Part of a small language model's weights: rotary positions, no biases in attention or MLP.
Each number is 200 + 30 x the weight over its row's rms, rounded and kept within 0 to 999. Layers, rows and columns count from 0. The size before them is the row's rms in percent of the matrix's.

# gate: layer 2 MLP gate, 1792x768, rms 0.13, rows 994-1060, columns 0-31
# up: layer 2 MLP up, 1792x768, rms 0.135, rows 994-1060, columns 0-31
# down: layer 2 MLP down (transposed), 1792x768, rms 0.056, rows 994-1059, columns 0-31
gate994,075,187,190,200,221,152,199,202,170,190,230,188,184,201,198,237,179,278,198,256,213,175,219,220,204,184,214,144,198,232,195,232,239
up994,080,219,186,161,226,242,198,210,216,180,226,156,197,183,228,178,179,181,278,181,191,209,201,173,212,219,204,188,215,177,237,181,208
down994,078,169,236,198,246,199,195,183,217,208,226,172,208,194,214,204,198,218,276,192,187,175,201,216,155,223,197,234,192,232,207,210,212
gate995,101,219,186,276,249,152,215,200,244,230,180,169,204,219,194,227,190,263,222,173,198,221,212,222,217,151,206,216,227,233,151,191,211
up995,105,204,179,189,193,200,202,180,174,209,206,142,187,175,159,221,190,194,154,223,222,187,182,183,194,201,184,216,265,251,198,177,236
down995,103,176,171,221,184,170,202,175,204,224,163,218,165,186,213,149,162,243,248,236,224,237,208,254,221,226,194,213,212,217,207,218,226
gate996,116,221,235,162,184,228,146,177,208,164,196,209,226,168,156,203,187,203,164,218,175,165,218,182,185,144,250,174,215,247,198,197,190
up996,091,181,201,179,199,172,165,180,203,199,212,160,230,246,178,181,177,245,129,202,194,257,182,207,211,222,231,188,194,196,231,200,176
down996,100,272,225,197,175,174,244,161,204,200,221,217,198,267,255,192,209,209,162,173,218,218,210,172,233,229,194,217,166,193,138,182,235
gate997,101,138,157,249,168,255,200,227,199,130,214,173,205,284,189,196,242,195,224,210,176,202,246,195,178,196,158,225,203,163,196,187,199
up997,101,177,214,195,187,216,163,192,214,182,247,168,171,197,150,189,174,189,126,214,225,224,179,173,235,168,183,248,230,141,185,216,207
down997,093,171,191,160,226,149,265,156,224,241,166,239,206,150,191,218,197,207,193,197,199,176,168,184,209,257,200,184,201,223,230,230,226
gate998,118,175,159,188,219,235,202,194,231,212,199,135,187,214,177,206,241,189,276,226,215,169,209,225,229,211,203,232,252,185,154,242,233
up998,101,213,209,223,157,218,148,230,179,203,205,168,162,191,181,181,155,179,188,181,155,197,175,143,172,225,160,228,167,140,171,213,184
down998,111,237,262,192,176,167,196,162,134,192,165,222,143,156,213,206,180,197,182,210,209,217,185,159,227,211,167,209,137,190,156,235,210
gate999,096,169,207,177,207,202,172,174,195,229,174,206,197,230,204,192,202,171,247,178,176,217,220,238,241,211,248,191,165,196,205,208,225
up999,098,212,182,246,235,172,216,165,195,189,208,171,210,172,213,176,201,191,215,171,275,162,171,156,213,199,203,202,255,206,128,166,226
down999,099,249,155,223,224,151,208,240,208,172,234,268,213,208,210,244,215,249,277,228,188,226,183,222,155,218,229,188,222,212,226,214,194
gate1000,102,175,164,251,202,219,211,190,184,156,136,196,174,256,223,194,179,250,241,187,214,193,170,244,206,196,183,206,182,185,195,177,231
up1000,102,195,215,242,144,207,150,171,168,163,250,201,195,233,118,183,193,235,229,164,137,211,261,157,170,227,248,161,184,240,194,197,261
down1000,101,207,225,161,158,219,200,204,198,150,229,178,235,200,153,188,258,162,221,172,191,198,265,179,217,174,213,195,213,205,241,209,205
gate1001,119,204,183,198,136,204,253,205,157,183,189,226,164,204,221,212,285,204,193,178,159,155,169,241,170,190,220,178,181,231,249,214,192
up1001,109,164,200,222,177,243,192,190,209,172,206,182,223,200,182,148,163,236,157,215,225,185,252,196,203,191,215,181,220,170,241,163,252
down1001,111,155,212,184,185,247,202,164,179,191,260,211,222,197,155,110,167,170,175,227,220,267,241,181,207,200,242,219,232,228,227,139,215
gate1002,092,240,216,197,165,195,200,179,124,159,191,209,168,220,195,221,229,159,210,237,179,171,175,212,233,134,262,175,170,170,289,236,238
up1002,081,174,259,203,157,209,238,168,239,130,132,157,153,213,221,241,207,198,227,189,227,224,199,196,193,218,208,184,170,232,211,249,178
down1002,089,198,157,235,180,181,273,178,204,206,180,197,176,192,201,238,183,268,223,188,235,241,179,211,181,198,166,188,203,172,197,199,168
gate1003,104,204,194,163,210,222,152,175,215,228,212,175,219,228,219,227,176,203,190,161,225,179,203,237,231,171,175,197,187,208,143,224,165
up1003,106,204,179,123,215,228,204,199,156,165,220,202,219,199,214,228,166,201,248,148,191,160,152,241,191,190,222,177,160,176,141,212,201
down1003,114,201,187,147,215,197,171,173,215,206,231,221,205,251,213,191,181,212,220,202,225,205,220,215,170,191,238,150,204,231,141,182,202
gate1004,114,211,213,204,181,147,191,227,207,187,214,181,195,174,246,213,265,197,208,235,147,161,158,225,193,217,181,203,210,216,201,168,171
up1004,095,215,191,185,160,181,188,119,251,246,197,171,218,236,148,173,156,206,202,204,170,170,193,238,201,154,180,176,213,170,257,206,243
down1004,102,175,170,166,210,172,186,194,210,209,204,187,222,189,212,205,187,164,227,190,183,208,164,217,237,186,183,208,196,243,240,219,132
gate1005,105,266,163,190,267,214,212,171,200,172,215,139,216,221,222,147,168,216,206,193,229,182,177,200,208,119,218,267,204,210,183,192,213
up1005,109,263,207,184,193,191,220,221,181,181,166,205,191,194,189,239,213,150,212,190,163,127,185,163,216,167,245,211,229,248,190,195,185
down1005,103,169,221,192,133,145,212,207,175,220,195,210,179,162,199,224,203,169,200,166,198,248,227,183,158,219,235,208,208,183,210,198,244
gate1006,106,208,209,185,197,199,252,166,248,206,266,203,187,208,267,238,228,168,176,163,208,158,234,163,262,167,237,167,293,217,212,165,213
up1006,119,225,180,218,167,205,171,194,204,180,97,256,226,221,171,183,181,196,187,167,225,208,153,139,251,234,192,195,145,178,220,271,195
down1006,103,216,182,161,244,199,230,197,227,230,252,196,205,177,282,248,249,178,208,203,212,176,235,222,194,195,226,179,273,254,218,100,189
gate1007,091,162,261,170,229,234,160,195,173,222,173,260,191,259,172,173,209,204,195,203,241,167,201,188,160,170,234,152,225,195,233,191,167
up1007,082,181,224,164,276,220,187,196,187,236,191,256,205,196,168,226,171,193,155,186,236,166,220,213,183,229,233,149,204,185,260,218,149
down1007,089,236,254,198,187,187,244,205,203,184,222,199,251,187,153,188,148,181,143,165,258,183,196,247,192,226,221,139,192,191,183,196,183
gate1008,119,201,172,259,236,171,144,178,223,165,217,189,228,180,228,207,183,222,217,147,228,225,156,217,177,213,257,194,221,185,176,242,241
up1008,105,193,227,137,104,200,206,182,128,196,190,247,167,212,160,234,218,175,190,196,164,165,276,201,202,186,190,198,187,215,201,203,190
down1008,115,160,199,214,221,181,249,206,232,217,212,167,185,182,221,226,199,228,167,215,203,213,212,189,231,189,198,229,205,215,205,250,195
gate1009,098,255,223,256,216,239,175,234,196,188,200,196,225,158,236,252,187,165,168,177,206,197,191,210,223,208,223,247,178,212,160,238,217
up1009,088,234,241,192,199,235,145,222,253,194,205,169,189,173,209,231,223,211,191,196,236,206,188,185,209,188,208,213,156,234,186,248,250
down1009,107,191,237,231,164,253,192,219,228,211,218,206,179,218,199,166,192,175,150,168,199,163,185,156,180,213,211,204,194,214,154,255,177
gate1010,103,167,209,224,168,225,213,191,165,210,227,175,189,177,189,203,212,198,188,263,223,195,177,240,224,164,197,227,195,207,159,205,160
up1010,086,192,206,172,229,174,158,138,171,188,230,225,242,205,180,199,155,221,166,161,214,253,222,147,235,199,190,168,222,184,217,215,232
down1010,094,157,284,271,203,217,182,202,171,222,198,225,239,151,165,176,179,182,172,223,135,154,160,203,167,166,155,207,220,248,237,208,205
gate1011,103,237,194,161,249,235,203,219,185,229,184,256,150,177,159,234,249,164,188,176,181,172,163,180,218,215,217,205,197,164,178,194,199
up1011,104,192,191,163,183,159,193,141,196,191,203,250,242,157,186,186,160,234,197,220,200,295,240,129,216,242,211,170,199,201,197,162,216
down1011,100,166,198,243,156,219,214,165,223,222,208,212,222,193,147,201,240,195,231,174,187,235,209,199,245,181,232,163,179,208,230,155,200
gate1012,099,175,172,170,194,225,139,212,131,197,205,191,233,237,177,220,202,129,215,227,200,190,165,195,216,199,242,150,202,188,214,245,176
up1012,103,198,219,179,167,183,198,178,184,187,181,155,202,245,206,229,189,240,216,182,213,176,159,174,224,163,126,146,235,244,196,242,193
down1012,103,161,194,142,269,204,146,166,195,202,229,153,227,205,181,239,178,176,188,218,198,164,211,202,231,208,224,199,228,199,203,233,226
gate1013,104,170,267,190,200,188,229,192,219,205,174,219,226,193,142,220,242,155,209,238,242,186,165,204,175,202,199,187,224,196,167,242,204
up1013,108,225,229,180,190,187,216,267,240,231,192,159,173,210,203,192,191,178,229,228,220,180,156,190,178,246,206,238,272,189,187,206,135
down1013,101,185,234,176,191,174,179,234,213,182,150,180,184,224,220,219,186,180,187,172,261,187,189,176,215,209,191,170,174,189,181,197,255
gate1014,102,216,186,199,239,195,191,219,201,203,270,231,142,187,152,215,203,233,165,199,185,213,168,205,208,232,227,240,258,151,191,158,184
up1014,102,190,204,204,174,171,195,222,247,258,250,159,218,173,172,191,215,188,143,172,189,214,205,227,175,230,166,188,202,162,204,259,248
down1014,104,181,197,202,196,197,210,152,194,223,244,132,148,194,177,183,193,236,181,190,157,193,186,201,203,190,259,198,237,201,198,195,162
gate1015,097,235,168,162,201,232,209,197,208,166,242,254,212,146,189,224,207,209,209,214,205,145,188,188,191,225,212,204,191,216,178,194,204
up1015,093,147,219,174,220,184,202,218,182,213,214,207,214,232,190,206,164,222,217,222,216,196,170,232,203,199,236,182,174,183,194,229,254
down1015,092,144,277,189,272,173,212,218,183,205,154,207,136,230,187,174,199,230,161,202,199,173,194,196,209,213,189,158,151,184,184,206,253
gate1016,096,235,238,246,161,200,224,227,184,205,168,174,214,229,155,191,169,227,221,230,165,174,157,192,176,201,212,215,201,189,193,239,226
up1016,108,198,140,198,223,167,157,240,192,161,192,113,243,224,202,212,205,208,134,226,172,198,213,180,181,225,169,233,207,217,213,155,158
down1016,094,206,210,180,183,163,214,216,221,202,188,229,109,250,208,183,208,182,201,199,260,169,199,197,220,228,268,194,208,262,192,217,275
gate1017,112,205,200,199,182,208,189,195,188,228,206,209,175,158,224,197,241,137,183,219,210,202,199,213,181,195,233,202,133,193,193,180,176
up1017,108,220,162,188,209,213,189,211,220,182,197,164,207,223,243,200,191,184,239,184,208,245,188,197,187,220,214,224,160,224,223,194,176
down1017,109,188,146,205,210,239,217,167,222,138,234,192,190,140,177,199,201,221,187,232,179,128,221,156,201,208,190,140,191,210,192,213,226
gate1018,114,196,196,208,199,200,246,189,255,153,189,157,180,207,180,238,211,187,261,221,212,207,228,202,171,190,223,216,236,152,194,185,204
up1018,095,218,237,188,227,125,170,192,179,253,168,186,195,238,214,230,146,146,229,204,189,227,171,187,269,248,204,253,217,172,186,181,224
down1018,109,224,147,206,233,173,242,246,225,191,223,162,204,240,214,220,159,235,227,221,155,236,189,224,185,188,161,257,270,217,211,184,208
gate1019,108,191,139,202,236,218,202,200,191,153,157,192,224,211,188,225,255,219,238,224,220,233,202,163,158,236,199,246,176,190,196,214,271
up1019,100,168,173,219,204,198,224,213,209,249,195,175,163,180,185,214,157,162,236,158,228,198,227,190,195,173,238,125,154,158,180,192,202
down1019,101,180,178,139,194,174,258,232,181,181,203,159,204,226,194,231,165,143,220,171,205,211,161,189,218,250,209,212,216,185,203,229,188
gate1020,111,227,200,222,216,231,221,232,190,184,227,211,164,199,245,276,183,159,213,155,176,160,140,171,206,164,224,225,201,184,182,219,192
up1020,119,174,225,189,191,256,169,226,151,220,181,148,234,281,209,179,244,217,214,236,145,202,243,118,233,182,241,246,229,150,191,133,203
down1020,121,172,194,168,234,251,166,199,201,217,249,189,180,245,203,227,208,190,181,229,197,172,177,154,185,206,213,204,210,146,199,150,264
gate1021,095,225,207,171,140,229,157,153,209,188,198,204,197,174,123,193,171,193,223,121,191,199,162,210,195,205,207,177,240,222,167,266,226
up1021,098,237,244,241,220,193,224,168,194,217,214,221,177,195,231,195,184,254,226,230,230,167,162,226,198,159,155,229,231,222,209,178,174
down1021,100,207,192,180,207,211,183,207,219,237,220,198,229,185,260,190,238,206,150,225,224,180,203,225,182,190,167,218,209,196,199,176,186
gate1022,093,185,187,178,247,152,214,163,173,169,226,174,193,201,225,178,145,186,199,168,227,207,190,243,224,193,158,184,133,191,220,235,223
up1022,093,177,171,178,237,154,181,169,153,221,165,190,209,168,189,207,178,155,251,109,194,253,125,264,243,220,184,200,135,225,186,229,214
down1022,103,176,221,206,234,222,184,184,183,187,209,211,220,170,193,182,198,172,218,173,184,220,185,232,203,192,197,172,165,222,176,183,284
gate1023,105,227,234,183,253,172,157,188,191,201,168,218,209,159,198,197,179,111,189,176,226,170,176,140,198,186,200,156,213,172,158,192,214
up1023,098,130,226,177,188,223,156,226,171,201,152,249,196,133,250,191,184,216,196,183,233,236,172,159,208,222,167,161,218,179,189,150,214
down1023,102,140,168,194,191,193,186,236,172,221,198,219,222,240,221,178,239,229,186,207,172,218,230,222,240,138,156,230,192,177,189,181,203
gate1024,094,213,204,185,201,193,237,220,222,177,185,204,195,128,171,152,193,201,171,224,191,257,210,213,204,151,192,176,189,193,234,227,160
up1024,091,235,198,215,204,191,187,130,203,152,134,202,183,222,180,230,196,230,169,178,213,205,247,204,165,181,205,205,215,238,183,230,184
down1024,093,211,173,195,245,181,181,230,263,190,242,206,203,167,220,157,156,214,166,234,163,184,196,187,190,174,246,226,220,233,174,186,181
gate1025,104,216,171,217,208,209,200,170,237,221,151,210,202,191,197,215,207,220,216,167,191,190,169,222,115,180,183,144,244,190,211,218,204
up1025,098,207,198,243,218,224,166,213,237,279,167,258,223,265,189,176,191,223,241,251,212,186,183,191,300,159,195,198,167,163,205,210,193
down1025,101,202,196,186,190,186,193,277,187,134,242,257,178,292,185,182,176,196,281,256,221,152,172,196,204,176,222,208,191,170,188,181,250
gate1026,133,207,214,217,208,255,204,174,211,172,181,206,209,212,250,193,202,222,192,168,215,242,242,210,182,252,222,196,171,231,140,239,193
up1026,135,210,174,212,183,192,229,246,196,234,170,194,189,205,170,241,205,169,212,225,170,175,179,183,196,125,168,208,242,187,269,156,222
down1026,139,235,198,185,200,218,138,205,166,188,194,225,161,221,192,194,158,190,225,202,154,177,185,209,197,181,207,206,182,217,182,160,251
gate1027,082,206,200,216,196,218,168,247,184,226,226,185,223,216,151,228,256,169,189,266,207,221,203,257,198,148,162,190,207,184,227,203,212
up1027,080,193,219,192,180,213,231,227,229,166,157,224,144,181,182,205,168,247,221,170,235,201,213,169,194,174,209,216,212,174,194,164,167
down1027,085,210,175,224,211,160,227,205,181,102,173,157,136,173,216,232,196,263,266,157,205,201,153,200,170,287,213,210,237,209,179,171,203
gate1028,110,193,252,220,203,209,188,215,225,224,213,137,172,167,171,259,193,160,205,153,140,191,212,221,170,229,148,189,205,229,195,225,192
up1028,104,226,160,201,181,230,258,208,201,162,195,243,192,214,197,183,249,186,240,236,235,183,176,189,198,206,205,190,210,229,211,185,168
down1028,105,160,244,200,229,197,223,252,206,221,175,213,154,189,177,186,219,178,226,198,183,168,166,212,249,198,201,194,209,211,150,152,165
gate1029,082,135,195,193,235,241,219,236,198,167,136,255,195,157,237,223,214,192,244,217,237,170,207,216,205,149,190,183,163,185,258,178,185
up1029,087,190,178,173,195,208,220,245,236,202,194,202,194,164,198,219,199,187,193,242,224,194,217,223,183,191,245,251,210,176,200,174,194
down1029,085,228,232,209,162,202,183,181,186,226,167,165,196,216,235,166,202,200,184,145,181,170,194,202,182,193,198,243,195,182,196,201,206
gate1030,110,249,233,245,155,225,194,213,231,172,210,213,179,215,226,166,169,147,187,230,172,218,171,216,174,195,176,146,222,195,165,196,196
up1030,092,204,183,156,232,139,232,165,223,186,175,230,202,199,196,210,197,175,229,171,233,181,160,250,223,210,173,235,208,193,182,147,237
down1030,099,222,215,227,174,185,190,206,247,192,151,176,219,211,193,197,195,176,178,218,154,165,195,201,211,206,227,160,262,187,191,183,214
gate1031,100,207,208,187,174,196,200,200,197,195,208,187,151,244,258,224,213,224,207,196,218,209,169,177,194,225,197,236,175,204,205,233,159
up1031,104,249,178,238,209,175,251,244,174,179,208,227,198,193,203,227,187,219,212,192,217,203,222,128,235,151,222,196,203,216,218,253,172
down1031,103,234,196,275,176,185,231,193,187,157,216,224,224,214,229,203,202,168,156,215,199,198,210,163,250,220,237,166,164,252,166,231,180
gate1032,104,182,250,179,185,184,193,195,204,180,239,229,192,219,221,198,244,230,234,180,170,186,151,158,170,219,215,222,179,169,174,239,213
up1032,097,196,144,285,170,205,207,204,164,232,192,134,225,263,170,200,201,213,178,191,201,199,206,221,192,165,187,195,176,231,198,171,177
down1032,103,160,154,212,183,191,185,234,142,201,215,138,198,201,173,241,187,169,168,185,221,238,181,241,192,171,213,184,195,222,230,196,200
gate1033,069,194,197,207,181,163,211,226,170,245,225,189,222,225,181,212,190,182,223,230,192,212,200,213,258,225,166,205,190,180,197,231,203
up1033,072,177,161,155,228,223,202,211,258,147,173,258,144,207,178,202,208,189,231,170,149,229,205,234,171,221,210,168,265,211,203,217,221
down1033,069,126,220,185,210,261,165,215,228,160,168,211,126,194,200,203,270,204,223,180,186,213,214,228,206,234,143,153,209,194,244,212,222
gate1034,091,174,184,265,209,247,113,227,176,190,176,230,198,222,245,198,262,198,208,208,219,232,265,205,218,200,155,242,152,254,186,200,182
up1034,088,187,183,247,218,168,178,176,236,192,192,138,228,188,211,213,238,195,142,195,214,206,237,225,191,170,184,222,140,223,203,225,174
down1034,089,253,246,156,247,212,188,176,225,199,177,168,228,159,214,186,216,182,146,202,234,239,217,179,169,171,232,219,154,220,266,194,231
gate1035,106,187,187,253,204,173,245,216,196,179,249,217,187,211,219,215,153,193,227,210,180,239,207,157,166,175,200,219,189,232,163,267,210
up1035,107,214,169,226,189,208,182,240,162,201,230,178,217,261,180,227,128,234,218,242,228,185,222,199,224,166,137,225,205,203,250,252,189
down1035,102,250,185,241,239,212,203,221,179,182,220,145,196,249,267,202,161,208,170,217,173,194,249,190,181,209,205,208,164,181,270,226,180
gate1036,110,226,140,161,155,195,199,187,217,118,149,158,173,289,191,168,141,155,180,195,188,205,174,197,204,257,231,199,165,181,223,200,184
up1036,098,165,189,237,184,167,175,198,216,223,199,194,218,179,180,215,191,207,147,186,186,204,210,153,209,211,236,168,243,234,161,164,129
down1036,104,193,264,213,214,188,178,170,126,266,205,218,271,149,213,202,198,183,157,174,178,165,233,235,210,218,230,217,217,272,202,220,228
gate1037,127,220,149,205,206,183,167,221,194,220,187,198,160,196,153,189,224,166,121,215,220,194,222,263,237,205,194,134,174,216,185,207,183
up1037,094,148,229,256,207,180,181,214,254,188,176,225,194,219,166,283,256,181,251,231,214,170,206,197,181,227,189,212,181,212,187,187,211
down1037,106,176,163,238,168,174,196,142,235,183,101,207,139,128,143,179,209,194,147,191,210,191,227,260,247,200,207,175,202,223,170,187,195
gate1038,105,177,246,215,218,204,182,194,234,213,165,167,175,243,182,192,207,172,237,203,252,172,186,209,177,193,220,216,186,170,271,189,187
up1038,112,158,208,195,181,193,200,188,212,155,186,201,217,165,205,224,185,172,147,199,177,204,212,244,206,173,230,212,161,177,200,180,263
down1038,103,163,252,247,164,190,174,164,225,180,151,259,175,128,195,213,179,136,169,193,159,218,173,182,227,202,142,257,186,167,204,155,154
gate1039,095,225,199,212,192,249,189,215,206,148,131,202,171,187,209,226,186,191,203,199,189,211,167,211,172,175,196,207,179,231,198,242,178
up1039,090,213,202,205,170,270,187,198,230,167,194,175,201,239,228,224,178,216,163,219,198,226,189,181,154,206,227,192,179,255,215,244,194
down1039,092,204,252,205,222,247,203,223,260,195,149,156,235,243,188,239,151,199,146,185,196,193,208,195,255,241,171,210,171,139,187,200,219
gate1040,099,176,157,136,191,177,161,236,183,246,186,198,259,145,189,192,168,179,220,172,158,142,223,231,216,171,219,194,178,227,237,186,185
up1040,094,221,194,160,164,222,203,171,215,243,190,204,221,179,206,205,197,196,200,195,197,139,218,171,181,174,192,207,180,205,228,195,249
down1040,091,183,227,232,256,197,254,224,248,158,195,227,151,250,218,185,234,216,184,162,183,262,193,214,199,211,168,190,198,155,214,221,153
gate1041,105,182,183,191,160,162,212,146,125,164,139,176,204,206,185,260,234,196,186,197,206,198,168,137,212,204,192,190,148,187,180,188,153
up1041,106,213,187,264,184,164,180,245,214,217,239,162,240,203,223,162,207,167,213,207,171,261,208,186,219,199,254,185,212,194,230,177,233
down1041,101,235,165,263,175,173,197,184,149,223,247,251,197,212,220,230,211,169,176,242,193,237,183,157,227,227,208,239,206,193,204,200,191
gate1042,107,207,240,234,239,259,235,235,254,217,225,174,207,193,151,202,226,177,192,222,205,217,196,210,199,204,234,163,235,189,272,235,149
up1042,107,148,218,167,215,239,210,181,181,170,192,213,169,176,206,185,188,192,213,181,192,183,225,265,183,178,238,194,192,237,194,182,212
down1042,107,197,143,227,167,207,175,259,253,241,200,285,266,210,235,197,204,150,226,213,239,185,205,196,216,223,225,200,211,215,226,207,155
gate1043,103,244,191,208,169,152,242,205,188,224,162,167,198,212,229,187,231,236,277,167,202,301,205,181,214,211,188,193,151,161,182,265,206
up1043,098,213,199,209,228,142,211,154,167,203,193,191,232,221,187,209,200,206,215,135,158,253,204,209,171,214,169,188,208,213,200,223,214
down1043,106,217,188,222,233,199,222,182,160,179,223,182,178,210,199,217,197,245,223,179,175,218,180,210,227,184,203,163,241,197,220,178,144
gate1044,102,217,205,211,206,225,197,149,244,238,199,194,234,162,184,200,217,188,194,223,184,225,215,193,230,163,201,176,201,187,185,246,212
up1044,128,214,232,232,230,188,186,242,170,176,232,190,212,172,211,230,225,224,212,204,232,203,186,181,272,181,174,184,230,199,221,218,234
down1044,106,203,177,153,154,204,200,193,182,223,157,204,220,215,213,196,208,173,254,168,183,187,205,227,130,151,197,181,171,196,233,182,171
gate1045,107,193,196,177,203,191,222,206,218,197,209,91,214,174,181,146,161,199,178,212,206,221,227,213,223,205,262,201,171,210,236,208,170
up1045,101,249,212,226,254,175,225,192,164,194,213,200,195,182,271,204,191,226,229,195,207,146,172,196,177,183,147,191,185,241,234,169,174
down1045,099,165,203,205,236,191,227,121,201,212,175,164,175,155,196,182,182,185,214,269,209,220,193,240,191,181,195,223,213,292,232,181,196
gate1046,107,199,198,212,242,193,149,203,175,216,209,191,217,160,199,184,231,176,163,186,223,199,142,184,244,137,113,233,222,212,191,206,239
up1046,103,248,150,235,229,161,169,228,227,177,218,220,253,180,209,152,198,154,206,155,213,218,195,219,192,189,192,202,153,187,153,164,187
down1046,103,266,231,208,207,215,203,174,221,200,194,214,206,184,224,203,220,251,197,233,183,145,176,221,230,180,162,237,132,206,205,190,172
gate1047,103,181,184,226,215,175,146,227,188,145,215,134,199,199,198,212,135,205,175,197,195,243,236,182,190,144,187,195,199,178,204,236,215
up1047,102,185,224,183,224,217,200,180,183,215,210,215,176,194,196,199,185,244,209,193,228,231,211,185,207,192,218,232,183,171,195,214,169
down1047,101,223,210,156,238,221,214,219,186,188,206,250,182,203,180,208,250,216,183,180,242,200,199,191,207,289,227,197,206,169,218,240,237
gate1048,108,186,258,238,173,250,203,237,234,154,199,211,163,199,174,137,251,232,227,237,247,198,212,238,191,153,235,227,184,195,199,215,198
up1048,109,217,213,236,205,228,231,203,192,256,184,131,201,182,181,183,222,158,191,118,174,213,158,201,200,183,156,233,222,233,217,200,180
down1048,107,186,246,222,206,210,218,252,212,199,206,204,161,193,113,192,177,269,213,192,235,204,187,227,211,169,197,230,155,204,264,215,183
gate1049,102,134,197,205,182,220,224,206,221,235,222,238,154,242,253,210,172,183,227,127,248,189,145,136,181,254,201,170,206,174,245,264,176
up1049,098,223,191,182,262,204,198,170,206,168,208,163,183,191,261,217,173,220,216,182,225,184,174,206,138,204,180,195,181,180,237,217,137
down1049,102,190,250,206,185,238,208,168,192,230,186,276,232,222,220,190,205,165,243,184,169,189,203,148,210,211,202,161,249,182,180,216,165
gate1050,112,205,147,178,192,195,213,178,193,241,204,168,233,214,184,221,210,247,226,138,213,249,220,199,172,204,181,196,154,175,183,205,135
up1050,099,208,174,147,195,242,131,174,195,210,173,215,242,207,212,252,203,165,222,168,175,227,255,178,188,176,231,179,206,209,201,200,188
down1050,105,187,199,216,163,203,211,241,229,161,237,179,174,187,168,227,194,170,239,187,277,152,208,185,187,152,219,226,212,218,189,209,243
gate1051,080,243,188,154,226,222,213,192,205,219,200,200,215,176,229,187,246,232,195,168,217,214,180,214,178,146,169,203,217,208,242,254,237
up1051,087,230,170,225,127,178,207,194,206,192,217,193,200,220,172,189,148,169,165,299,184,173,206,187,232,189,204,232,207,223,215,180,224
down1051,081,195,197,184,209,202,235,170,221,229,183,171,159,165,214,246,125,205,195,178,208,171,230,198,180,219,215,183,177,222,241,194,169
gate1052,094,180,180,192,236,181,200,162,144,237,156,184,207,253,172,175,216,226,225,170,206,244,174,178,185,164,216,197,261,210,188,157,240
up1052,100,161,177,238,225,200,184,218,170,236,161,170,228,229,191,231,215,195,233,177,206,229,201,214,194,225,173,202,248,176,190,195,235
down1052,097,178,196,211,232,144,156,194,156,142,158,201,224,214,186,223,231,240,210,185,165,205,178,168,219,180,191,227,246,209,172,156,194
gate1053,084,245,203,194,178,201,202,163,179,252,200,223,175,186,215,169,152,212,210,218,252,215,201,177,242,156,192,219,222,192,255,218,218
up1053,088,186,223,209,232,232,232,210,218,158,196,182,239,214,165,200,201,194,202,150,175,178,197,259,176,208,228,173,177,233,183,145,162
down1053,092,150,143,201,177,231,185,223,208,199,183,215,131,208,195,233,227,161,179,154,197,188,167,210,220,222,217,229,150,163,205,209,177
gate1054,080,261,187,180,186,242,236,189,187,197,186,216,206,176,208,254,167,189,172,220,197,181,231,205,144,202,151,164,214,212,251,234,224
up1054,084,206,193,175,195,261,215,218,168,198,150,224,200,164,144,235,208,221,234,236,155,197,217,212,209,233,183,160,239,184,244,197,223
down1054,081,165,181,147,212,205,263,191,180,225,187,219,225,176,215,179,198,199,182,231,169,216,197,188,156,246,207,228,218,150,251,209,179
gate1055,110,185,147,194,212,187,186,217,200,214,157,224,167,222,235,170,250,206,193,185,136,231,141,217,210,249,180,193,128,181,169,222,236
up1055,115,191,214,193,205,181,209,219,232,212,223,194,206,163,163,141,197,188,156,212,227,220,208,180,202,183,211,223,267,201,204,165,194
down1055,107,210,187,169,198,241,227,188,209,154,205,272,210,195,251,227,166,127,214,167,217,194,206,176,190,205,190,216,192,202,195,197,188
gate1056,100,207,101,220,234,242,187,219,161,225,173,208,180,140,206,248,175,205,216,210,197,186,166,202,213,192,191,182,231,185,228,193,220
up1056,100,274,210,176,201,204,225,239,194,197,184,220,168,176,194,261,183,231,255,191,218,175,167,179,225,198,185,154,205,215,189,217,183
down1056,101,229,201,174,242,245,259,229,178,218,176,188,165,186,246,217,173,216,209,177,179,201,173,181,163,193,174,211,169,178,228,212,176
gate1057,098,234,290,202,229,212,261,179,189,183,212,233,186,207,181,251,194,197,201,233,206,193,175,230,192,176,176,210,193,163,179,262,232
up1057,104,180,237,227,205,188,205,178,255,186,176,239,173,201,204,221,209,199,224,213,182,202,210,227,216,243,170,213,195,179,194,224,152
down1057,108,193,256,217,182,233,223,193,212,226,189,248,208,233,242,224,186,195,212,233,192,184,238,174,167,251,202,173,167,224,270,141,122
gate1058,095,250,177,202,200,206,222,206,101,215,188,232,207,221,193,194,209,166,240,174,163,221,162,231,156,256,140,236,123,190,204,263,217
up1058,095,203,164,186,187,164,173,208,179,184,211,173,212,193,263,211,227,201,230,145,241,188,171,151,216,180,209,220,186,205,220,258,219
down1058,099,167,169,188,205,206,90,216,193,218,161,182,216,175,208,190,238,208,246,162,180,262,195,137,176,211,183,267,192,141,250,234,210
gate1059,110,219,177,207,215,191,201,201,211,208,234,202,172,198,214,221,207,200,201,190,210,228,215,166,233,249,185,194,164,200,194,198,256
up1059,122,211,198,221,204,171,226,226,176,234,155,225,217,246,220,245,177,194,202,196,242,179,174,256,219,192,165,202,222,236,168,238,195
down1059,123,227,212,216,205,203,215,202,181,204,207,163,225,271,270,211,175,216,223,166,178,137,224,224,191,230,150,245,198,226,161,160,226
gate1060,095,150,210,218,174,218,197,250,239,212,240,191,178,205,165,172,204,235,280,221,213,189,179,204,195,224,191,232,139,224,211,212,216
up1060,096,196,202,217,210,175,193,221,137,187,194,182,262,187,206,210,214,166,168,168,211,131,218,253,170,234,275,214,265,202,222,228,195